config.yaml
n_head: 2
head_dim: 128
positions: "rope"
rope_base: 13700.0
rope_fraction: 0.25
qk_norm: false
parallel_block: false
init_std_qkv: 0.0296
init_std_o: 0.00739
init_std_down: 0.0037
lr: 0.00129
beta2: 0.95
train_tokens: 126300000
Each number is 500 + 50 x the weight over its row's rms, rounded and kept within 0 to 999. Layers, rows and columns count from 0. Numbers have three digits each. The size before them is the row's rms in percent of the matrix's.

# layer 4 MLP up, 1024x256, rms 0.0595, rows 922-1017, columns 0-31
094:483517472431523533505518548409605464516472543617527500485528469528491459426550546419478507495427
102:487558448606452600528617484395408431509525516513517448491545464476503469544356515486501496542580
106:520557534502470445546459411567498573496446503467556482564504546531515467446368475435443555585434
098:519465522536508560492593366476539496577567507535543365480556461475445514534450556553509465522564
088:468471493568488531564541584519583524474488454540550452503488503408473500514553458583388468505504
097:529474401434480548456546514468484499510482492519495520489514447573455483458527530498522474479469
103:493498458525496504499489474479548467460506515603508432532516453514476565526421556550439436655410
101:511434485513512419516459505497462555594462520449553439511516413547412460421541546609474457466473
093:416519544535527442433542463532425481525512529591493430502430476529498538536532511469439486573545
100:550492517495462556547426463497580586518547475580533417572517436454525497537482533503480452522409
105:472457526435529558435522513444447447485515458453515404417540577527464523543519501458476405523498
112:503544468503455591504539421489536482570463488476572543487534494631530470499489491496622541467536
091:512515394469468487512552404495446473607457417455485499505503581536439462534454488498551462483511
112:482432473484470495509545568437529534517485537528522567419497621512541414461527516482516422505459
106:457571482499479531524406506553583509567434479544548524500441573476484490549470530501452379560564
097:496425511509395429506468465463577494498473408558562513584426479507455453469507506470464490519429
108:458540457490513451458521513524457499475407482630528486533608514491435510445486535452392488521509
108:456393468551590513555489421491389374495407401550510426519449525497507404525510468555440466454522
098:506382427526460425523580447531571534492497525571579473470496460482460463543567479532544506520525
095:436490485449512555414490576456494589496442460625544371448464522533503380490551505470483444436526
087:440398510577423455548496432601479433480534472541409432445565491488469574469517447601564556525511
080:443506482386533569486484568552558463563491424487448531486512550569498503504564583475540530480502
097:524443476516445368486576514507461583546513477501471461476581482504504503526425525525456469543506
099:606574460527537496494483536547439435584431543478526585500540475407622528453479550472485536530562
102:588466491497490455547497366426558581494515393565543444519521488524446406319522530437583534534415
088:537418547458534574537499445563532475406497563497540555470488488543461439503504517513561430500574
097:461528526600544373506484410492563525449457520465521527523532455500440405534601434599475470544566
094:516507439493533501496563428538444469486547506485453547441504542437507520489482468362496560609543
105:651561509502562503567510585515457492535420545487517459538564464566391501468491547504471543538409
091:565470356504460481495508582465504416440509522458469551538477499442478456550594497587471469618530
098:474478552496464525483491442409547474481466508420657439478500456502432504450479460446552516607484
101:532528534519458517431551601522498505526447407501531535479490490513549491484501552518461520467453
091:518500442458436461563511464422494403521464472496442448526507585480551429425528462492469440489499
109:590478410562476422452473510414586401571544485517492526557574391521451492391557554594480476611410
051:476529435541470486474451458472498462508505441538570462499578510515472435424405527449385491561362
119:525629583544473502548490431509557448620482553486537572574521539486459529481476413523437431522498
096:530579507615505487544541576425435480436546575482490574505562536499505463536481529478406483479419
103:534453455453533540448531418430553516420404518535618503487553555592452430506535543497425510521548
104:479445572496484524581477472442542462616470407545522567507492459480522582487437477503539466556473
096:565565470444504519504589488443555466532471495574514504477579566446533570530461601495536454481409
098:550542519565528480526411516531498481434486589453570482575473472441388513390477562576472440550499
100:495505530517481433451472472478436468620466564412464474495467476512383433553568492586456477528504
104:524525520515523470555488525449464549530456491529495472557501458577511485409455500572485529542480
098:504572564551415554410480441477478577554499553610458512536495508459490586440500533413503499498501
106:470538435553572491487558473560518448490415527534618513471496468517358505504480572576483468558439
103:376500558518555556508594476438430529608496548553501569456560411574491520439437546462424462533546
100:594427475411514542492501413458520398508480504513532567509460520563462527502499478592407381462472
099:439412570511441510538482416498554523452482461543560634529469582436492553533489552466488531537553
101:578473458523490604457459510377560467444468593563502518507527491441475550494540555439572492576486
098:521428484562527509443501502485561472484519596499454416520425525546548432430521556487476472531442
091:499492507552539536541473510445511535476459459467441451392430475506512507423503496545443562521564
087:493475451513461537516481527575468479491523566581489528482465440602471550461483388521515439503423
106:601498418452483613522500492516461460526491550568544519441498548531471386524431531540470500469500
102:550483483466487463471490580456496540547472504507505478513491428499598530408415578486420468491491
107:463518509571489492565442453464472534499511508576541567525513533505505532496413418495462382450523
094:485541521531490509434492493456456400558434551545544525428515509478459439514512516491492385547439
108:470476507529517435491535518572603397517438545538458472517565581600425575466467486495515488501456
108:517399478537471573465500541485482452532448451539499481579499448479482505512494420507427505478484
104:565406432601559497500518431537436580495403476575529482523442462542522591484428586467486474505615
096:496513485459429478512579489433534570508551472570517573504514427478454526567513543517553425552501
102:552571498460449410530437465431499480536508471486505408511542562592475425486529499492444484553463
104:514453465592531453500456443445563460468522462517534527491500540497511431345544516546535389524404
097:508519569508529552511433506505474502487545440486549573577517549551493548468449558558481511540441
107:474542454517501484472414456432458539476529465498498564617574493543508579482556411565572555541535
110:420484448466516505521519468456551441472521490502539540530603506506629516445500478461509399529530
094:631532492514420484428573550445526451627457496534463462482520487508416525556472516508506476522431
096:461503439628409439411561559372569350452489505470582510509576571488480506426516395515429454554452
095:402582549552565541386482404461449569435457523554558552529590500489576503508490499582433475490485
103:419421461482476439478558492462551430512504504538519485505531573506411495447499463458465491477528
095:504383510501543506460474437604496446528425500465478522506473502467514473526472593529455471484469
099:466516567505455517568514469565419393636550488507531485428564561531523500503407515498596472492463
116:558449532558516574505522506425549511475487564467518481548532436516425369445432472492477487538465
098:463390517528536432477503387516445445459582558508565547458516556521581538518446530534560478475559
093:524480428558472515455509572426493442472537492442447559576523465552410517532463425537547509487558
090:557421503540423548461483509456514479495504510481570551555541442543537489416607603489512576605493
089:422477496521490527634463466437550538424417458600492594471514571516386531548502409459485519511499
095:435563467487396473492558559508510534470526475575482539533499492465478527486483545471444512542515
100:484485519515529600562529517365506382508491522533484537477472546514496562480517531517582517488425
104:514462448480511471456511583528557489487476425499508551424466455530493529449535541476472499541391
105:478543472485523481477598496464575397585521556463510467493552579498511455504411459471513454453441
106:454568522513435563482544489486492466518538451569472528434510573631537472530431439456512387442503
105:459538384493497513447480526443497525542475406512448515574498487617477498519430512461566521592473
098:441503490518502607565524434526516510483459530564553490443508406460565448507490545597431539493603
110:461432452476438593473533553524509465542427537509482520512532643586496472484478503477550474453550
106:572463407621468533564549469481547445507461557502557550391454538462461496380444455569485366553518
096:527408493509488476397529540490594486459434540455463441494552596617495569443473495477481514546498
100:469476521534481546528398556489606524547496485663497534523480527635510634383403561588513423526465
102:572490494469532459470424473427596446455510523511511529522585483476470535378543598550482408543471
094:572430474494490472530525488486604422564474441407548446497528509525468483459515418510595484585453
090:467581448465438414497448397490537412460571504507501471549552548598417478549482453552550511501462
089:459547483506448455484493606495476454496456562491589512568491564466473467514464489480521470531476
100:554549437636542495569461454543418525574515487461559452564472525548544469563480446470508412499517
099:489412540558564440496460492521537429505496532574512488608581580458447538512428473633450509477454
091:495471477485482449472457584463477454575488457535505511490526506562437524456492472601607430464493
104:480572458536448514460540420534513432539533519512567609503545559450575530511513531486450483523467
101:585534478475465490527406532505518400622449466471549518615577539558541503451427479565518460533367
# layer 4 MLP down (transposed), 1024x256, rms 0.0562, rows 922-1017, columns 0-31
095:627555556548521484472505523457520464467469503433501446520442458458536558551498491546353562459549
102:470521576509427529448460509508531484540538480443448428459520511502503574481531420537504627442523
107:531481539543460528516459538519554504499460559478525418525525489489432446525514444533523529492517
100:551505495490499524442503564422455509554500448433585551530558551484455521497488573425566532558422
088:581535494470507464496501578510516521506483503519427472464491488390575431465564486442490455487535
097:571470478490508481465546412477464570532581424550430558425485487453519456589503437557489475545485
101:580506508547504511552533553459468476539551480500544510489519470526532486465609431519498557581514
099:622531500546548518489474523482462544459491558487619523521566565445502567460488508405433481529493
091:509441499534460463577519578499575503466538459419475544527529425475505485529503482451460491462466
106:379409523430526456476508469513521442488503458569457547521476498588480546490595377492486567525431
106:415590562530465455460515387549461576458456506475495405458459485548494414431449570482494596504498
105:454559540490478444506518545455580455499502492510596517450502486504520497526423541485502441384496
091:493422568495545512550450520457405560489509363541515556469455514447550564521540458495578551539495
111:516539481433562408481581617444495394517498513517480410633377541457498421552656521541477483548542
102:430558544583457449470602561529485486577446486530420476549473498451461597556536529441484556562550
096:546527513452431471534542461489410479514490512504411477544506484511458414458519381553522517433597
108:578432543444535574498449504513509447526504468606538556426612433553557512478575501461483501501508
106:544524520561560464467494536479467493489457530480457537541571428518494509486533486471494480490467
094:496521602468506645434464512547499470463475464485531487520499542462637560545426443541532509447464
096:493476467527546495542453499448530463446489479539551588581545489553466551506494581566402501468503
093:490468508461471530473437563501466458454493562474482444430507414503531495542496525576458494535587
083:496416539510521556436553572480475488541514451558604498506540454495535499549533505574478439619499
099:517458442626483502524399553530567451498507525495500457507513440536473610635545561479533610580452
100:476525513523500489550508434428503577481496547553504451494525507568436489544524458628504578483471
102:451550485407433516555509462498472518542559414429418546427475507454503423459477475400497520488471
093:539560484584510443448522556514465479456465469508465469471492597445533525494533590578429555435471
101:501437486589441509472538414495477576512541488463475532515495579462568391551440440452507594495494
095:499496432333502526490584574599533584501425490475487515458562473543479453470501430554461513505539
104:414554568476503456467450449528493530444559392481522446519506474615535459644528638510554562527537
093:336523420481507496436509446408435565479483514474499524452584520443520497538517498489534556461519
097:490550584514490465489500436512424572511489436403529512452553428485576463473602391449577483547562
102:522431515568658466479452513537578529505474407498466476452509393522458464465528495557621462497647
094:468552462467483527555510590536487524557531450487535561526551393412552516457583506550448503464539
105:582500467503589564500440543497519519529559526459458531539460455556437491508530539436502461480527
027:448522566500446611478563549488520478458502483485422414440482459505577540614488463546523454506549
111:490592606490510637412550483516430549498479573441502561591521543450460488499539491477508426512517
096:441508454504531517471541414517521425588436447533405596437500581524477546470533554539631506561531
099:468500497538544493476510458464384509528557566508527520475432553494480501616460466439530459508498
095:494539499470462484457503534485525505423489468446437436434480523460501511529456475534439535515524
097:524463464526515506385436508558513505577453506440481446512473529505487540393395453404466541548564
102:536483447464518480481471539588544496609553541588484521514541527503496507452525486415535648476570
100:581479516449474482460425453510495508559616387556553480472491480528499563503500534583467467335451
103:554579594563461460411536439538557437478559493499488449473543508372492530435490445558502504497408
103:504508522573439522554502413594577611441512576415509454530421403381419459472434478452440457503494
107:576510531437526483537434451431468472488523564517504405522477515431466606552435496448529467440406
104:512488510497450590542379490432612467585506536547438529511549470476473513481504485563467433497428
104:524619482461548400563507467511475553495485534504465616461539578443515500468440459443540451500434
096:513491492445515563471545479588496503602532420542459481538451474593528535486621475450624435575467
098:562514406454529473494546436613479491491463464503437482566566412491504563433445504527482569447515
097:461589521494588520547419451497472492534491578493494545544448540485557584441384456521427438462525
094:417539472540473568473483405522534505449459526448454561549493545516512394498565523500535516529462
090:462519474542506488471565444589445465457471549521426499485567544496417524519553530481428438509522
107:546492544556449498510497565522483483455483375483482458534368470567612511462515550480510488508416
103:486511478411446583444494455390484423508437453549599506500563568635469496544464590509558466542467
102:435557409411440424411496469478555538482480514452497544411539509530565524506529499473492479537463
098:517503414569469469477429472484459444492451438534453527447543451474454540568477604430550457557430
106:494488509482529412509471527518523441491596536525442464550470562567524442461475454523491450487475
102:512561546511475485420608468495489536501442485606456547548561515431544482537624484500449477448515
105:457463471445501517492498481440513480560519583651427549480512571501473511514555587502529485557478
091:561432509558583515443410585582632445454537441492513491498509529543523518542474528525485532382444
102:438486536424517498455462522506412508510491433442441461541507549531575405463564530490574567486580
095:519496470490456557490517513520514495527494596446516508493495507491438525534388545495520437551533
099:486542481472475471450583555453566404533485492525524484516454506494519400499610554502547457481468
100:524476541487551548566457514541526558419527578430438499502527483464444501503546545573486511491560
106:577486628483578499554529527575454506528451483523500556479485517421471489635535458553469511469509
099:431574488455516424522485556523533597509488527449477541495541469502516545473546558434554500527449
097:451545431587508516438580501569563513502449500517516489525542455535478487534470460459523504501594
093:445526521445497495535629443460578510519465460536476498476472440565417485479507602535529581523530
096:484491492495476555556482586453479455443533494528486559544495526420533481525409466453505536540473
099:558480523499504486478483492604528602431500489492441497478456470509433473571522453559461614465562
100:550505494557482451574422586523475445519532518491439521495465456442508485452527499542510435551454
109:485481498477435493457416530429497470446451454503420491510527570462453419447482518511583492481514
100:549615604460552540550519532523504460544455556438384510479472531490449553432525451454502589365400
097:506516401478444543543442616525510481468461438474514535509435492564442551466489481485493590405576
090:483503546460491536482523538507592463534495361505571432480439561467606552535403507378467498522433
090:501421519492546471575508442534490503542508482515469485526526464468483467517534559582480416459510
093:478556415570511459513450488564444528434540586494482483528552541490401479433478512525489539466432
101:519455366580570569400493369559564435626467536523486464559550505476485532373573437574501537498536
104:507509459449475464552451540512517431605491488525428459510487505440464444452576494421443370602559
103:435567538530433458528427480527397454477474471551468521438473488516632455539411531542555430467477
107:492428550592452436508472463477493484455488532559523405531516474507556516545477514487568515504430
104:459499511443578441455501488543523568466467469496534564489525517506491586467519413666525525448501
100:447541432408458602524583393497545473380472478538420447537445507511609503446587415469436474481490
110:626454475491596474526560497575438436630434464497554469487514436439513556531493418558490501480536
101:586575524475566496521538544586555409434587457526514509532444413574490522477380511483557439506502
099:487451514428488453482557471384477506512454503492548484556519494536511513456490554470458488479467
102:581523470444404538482504538487354495575451526487434460391457487500450434576490429548503495490546
100:478496448512617447491415506442566517479570487479444482457446453466596416589591433501468512390576
097:523422513523470438524528438501570535550487523503479525531488486446432552530501536539444567511525
090:477473519513609548605496477487532543416540433482552455435574458487514494450446474504508534453483
094:497527530390586482436470444520523480491600487388439535557500547505479527552527552499496383574490
101:495573568393426551472518481475519519486456453439452482487484538394535523447537503468452473455536
097:416542513573452466595478481551440521514563565517521444561452466458471422538519431491492512525566
091:509550491455453546527491447532503475455533515461464552429425516430475529439476550528496520566474
105:552465412522600569540469494539590494470476396547536560540563463435505510424497541484534416498581
102:541465428487430523512604445565437475610524397446314450548428498472462464415584494428479525547468